config = dict(
    num_attention_heads=7,
    hidden_act='geglu',
    norm='rmsnorm',
    bias='none',
    parallel_block=False,
    init_std_up=0.0153,
    learning_rate=0.00555,
    lr_mult_up=1.02,
    schedule='wsd',
    final_lr_fraction=0.0,
    batch_tokens=131072,
    max_seq_len=1024,
    max_steps=2340,
)
Each number is 200 + 40 x the weight over its row's rms, rounded and kept within 0 to 999. Layers, rows and columns count from 0. The size before them is the row's rms in percent of the matrix's.

# layer 4 MLP down, 448x1792, rms 0.137, rows 63-70, columns 1344-1567
096,190,212,184,217,226,201,138,181,158,133,158,190,191,155,148,180,183,228,219,232,212,240,160,149,178,164,204,207,207,212,222,198,230,193,199,198,161,196,248,145,194,252,210,119,275,165,183,235,155,138,200,166,198,153,265,251,249,262,246,259,207,252,226,206,179,193,160,235,265,171,192,194,190,309,218,243,212,173,245,203,176,214,264,264,185,215,218,121,194,196,216,224,228,180,275,168,182,238,209,207,164,225,166,185,182,160,224,239,155,232,194,185,176,127,169,172,240,206,228,161,208,219,148,229,152,180,201,224,203,247,145,267,215,142,270,231,225,205,192,192,176,256,137,177,185,198,202,210,239,134,199,147,150,221,217,220,176,123,245,162,141,226,288,155,187,249,184,196,183,189,223,223,158,157,227,247,249,159,181,179,276,231,181,196,113,190,226,171,262,230,204,254,183,199,152,196,214,207,205,249,206,188,247,190,232,195,269,218,280,194,271,190,192,167,188,213,156,218,180,197,223,250,243,227
104,242,221,254,206,218,220,147,236,162,251,241,210,157,234,177,216,278,207,138,266,173,172,335,181,232,265,240,176,264,195,183,246,248,242,214,171,171,200,241,199,119,208,187,191,189,228,158,233,258,209,203,206,152,186,211,227,195,240,204,261,222,175,192,210,134,209,195,244,240,169,237,204,191,219,190,247,209,243,160,225,134,179,189,195,191,175,159,179,195,189,173,218,161,261,205,265,214,130,220,124,90,164,247,197,149,219,273,149,152,180,170,183,164,167,205,135,187,224,159,229,245,250,195,241,192,195,232,209,197,110,143,130,181,186,165,290,229,242,145,177,230,141,233,221,165,226,166,188,204,190,135,167,242,201,231,222,147,219,213,241,252,175,227,182,261,174,194,255,161,217,141,220,191,233,156,169,235,257,178,192,242,230,274,193,238,204,185,161,193,218,132,182,241,231,225,218,255,204,210,158,208,237,193,219,185,73,151,190,218,205,189,184,190,205,200,173,233,216,210,233,209,250,131,275
097,179,191,176,175,132,237,200,223,198,191,213,222,245,220,197,244,159,218,212,215,177,213,204,222,227,240,226,160,223,218,219,163,170,143,176,283,224,162,150,155,158,251,285,267,249,142,197,238,213,199,175,153,237,220,195,164,196,249,198,125,144,272,270,234,207,243,220,175,191,253,225,158,201,225,233,272,167,134,227,166,178,168,179,192,184,272,236,238,224,164,188,186,300,222,132,161,137,181,266,198,179,203,317,270,205,247,121,186,186,205,170,265,168,215,172,155,223,248,205,190,264,212,166,187,226,192,182,179,214,250,197,241,139,192,205,232,215,82,146,214,193,227,216,215,191,209,174,223,222,221,183,254,174,149,207,227,254,200,222,127,132,209,189,169,227,223,186,193,120,165,195,160,94,243,175,200,237,301,235,117,194,230,218,184,210,182,228,236,181,125,158,246,138,150,251,229,174,247,194,220,255,166,171,214,95,149,232,251,159,239,190,212,207,231,165,250,220,155,238,99,214,159,141,138
097,166,189,168,250,222,245,112,249,195,231,243,222,166,188,212,204,187,216,138,280,205,206,162,247,198,238,218,182,207,218,218,229,217,266,246,262,146,177,224,154,209,185,178,254,220,180,170,255,234,208,239,199,250,215,145,154,160,217,188,237,183,169,169,236,183,255,219,201,156,161,147,191,212,94,313,194,241,222,148,183,161,175,183,212,199,174,223,157,222,150,213,184,227,173,163,260,242,165,190,182,134,242,184,139,224,125,180,204,323,240,185,180,192,194,174,248,214,180,181,235,204,232,233,213,267,166,215,118,160,246,151,177,150,198,147,224,215,215,161,204,201,213,203,162,205,259,166,147,240,253,228,205,155,125,253,184,235,170,255,233,75,209,262,232,223,228,188,205,236,203,178,199,246,190,177,180,212,177,186,212,241,199,227,208,253,174,178,112,187,188,232,218,178,156,172,177,158,195,207,158,174,227,271,219,185,254,211,220,165,191,286,164,272,173,157,102,208,274,113,207,266,228,115,154
099,218,162,290,229,181,220,208,211,147,235,197,179,213,264,154,138,235,114,214,212,191,238,230,139,154,189,244,203,242,217,175,179,139,185,185,210,225,185,237,190,246,218,222,197,267,146,199,266,176,149,254,158,236,211,217,179,192,251,239,202,264,138,164,231,211,254,217,264,199,234,221,231,287,256,201,271,140,221,203,206,59,188,157,181,201,212,267,194,135,175,228,133,210,223,288,152,127,342,178,226,206,206,152,204,184,230,150,163,194,192,208,169,216,187,206,234,200,170,203,208,214,230,292,208,244,209,163,192,241,166,250,265,264,257,209,175,227,177,191,209,124,146,203,206,232,175,235,191,179,206,214,186,217,165,208,212,214,215,161,280,149,226,203,207,167,158,235,192,209,192,236,249,208,227,152,192,234,216,104,275,169,221,175,237,170,208,151,173,232,155,166,264,209,238,192,127,183,193,147,174,243,164,162,265,218,220,210,170,267,164,160,182,168,175,222,287,194,192,220,170,226,198,267,247
100,272,216,168,189,179,204,209,222,234,190,239,192,238,201,138,230,207,184,179,202,238,120,117,264,163,215,229,134,208,191,145,212,198,185,182,240,283,240,208,276,205,241,181,197,154,241,155,249,167,198,188,143,268,204,178,171,169,202,205,169,202,183,248,181,231,185,217,167,211,188,255,209,164,123,198,209,221,179,183,177,229,138,225,253,203,197,234,179,212,283,228,205,183,178,198,211,218,150,285,239,201,177,208,149,190,172,234,184,195,214,176,158,259,247,191,239,184,206,258,164,212,223,170,197,221,215,197,232,153,152,253,237,283,139,167,249,227,176,242,257,243,242,233,182,201,204,209,194,173,205,146,173,241,157,181,138,214,186,174,207,143,201,164,216,181,205,109,200,129,206,259,212,214,165,257,273,167,175,215,236,197,156,212,175,259,198,175,247,211,156,195,212,187,203,223,211,250,165,199,223,274,180,171,205,117,229,222,190,239,211,200,207,166,272,262,128,247,146,175,209,247,226,238,238
103,237,147,201,186,252,248,240,204,220,184,138,165,186,182,177,186,247,179,169,229,188,105,227,145,232,157,229,245,148,206,288,191,211,186,185,223,195,263,172,163,177,223,144,150,186,141,175,179,257,236,213,206,205,184,181,215,162,220,209,146,194,263,153,247,241,204,234,204,229,165,114,198,171,200,250,210,182,240,262,215,206,235,240,219,205,226,165,211,155,203,133,172,189,239,184,203,269,192,173,186,189,137,254,208,231,221,162,172,227,165,212,228,191,164,207,175,174,181,196,253,184,211,208,214,230,173,213,249,111,217,145,180,178,180,181,220,213,160,179,232,131,173,221,197,186,191,232,327,240,171,208,174,263,175,233,166,115,189,142,126,186,149,219,177,197,160,189,162,183,222,200,220,217,165,180,194,148,152,199,246,191,140,227,169,163,215,214,143,173,215,115,152,236,187,233,173,264,191,149,171,232,200,206,188,189,186,210,176,160,260,258,208,185,259,172,237,198,216,153,224,191,234,220,115
101,247,260,219,106,208,160,159,231,152,133,114,202,178,226,273,207,197,212,147,155,217,180,175,216,231,193,214,176,143,216,257,161,181,210,211,152,157,145,204,206,278,237,236,190,171,226,184,252,232,235,220,79,195,199,172,150,238,197,106,191,202,238,165,188,154,187,195,166,164,241,189,118,247,249,195,208,173,271,155,229,242,196,208,257,247,194,230,225,178,207,162,86,156,265,158,252,215,224,182,150,140,192,180,212,207,167,210,234,210,172,149,159,265,221,205,211,149,219,197,144,156,219,186,191,185,254,242,227,251,231,242,155,178,146,236,189,207,249,195,217,177,190,253,195,215,211,190,212,206,180,175,156,172,149,179,221,140,235,159,230,172,136,273,195,247,231,161,121,197,208,196,120,147,221,208,190,155,244,158,204,151,172,184,242,222,248,195,167,226,200,179,149,199,264,237,146,186,146,159,159,200,232,162,193,243,244,273,171,177,238,201,215,256,168,171,188,188,204,180,172,165,136,129,177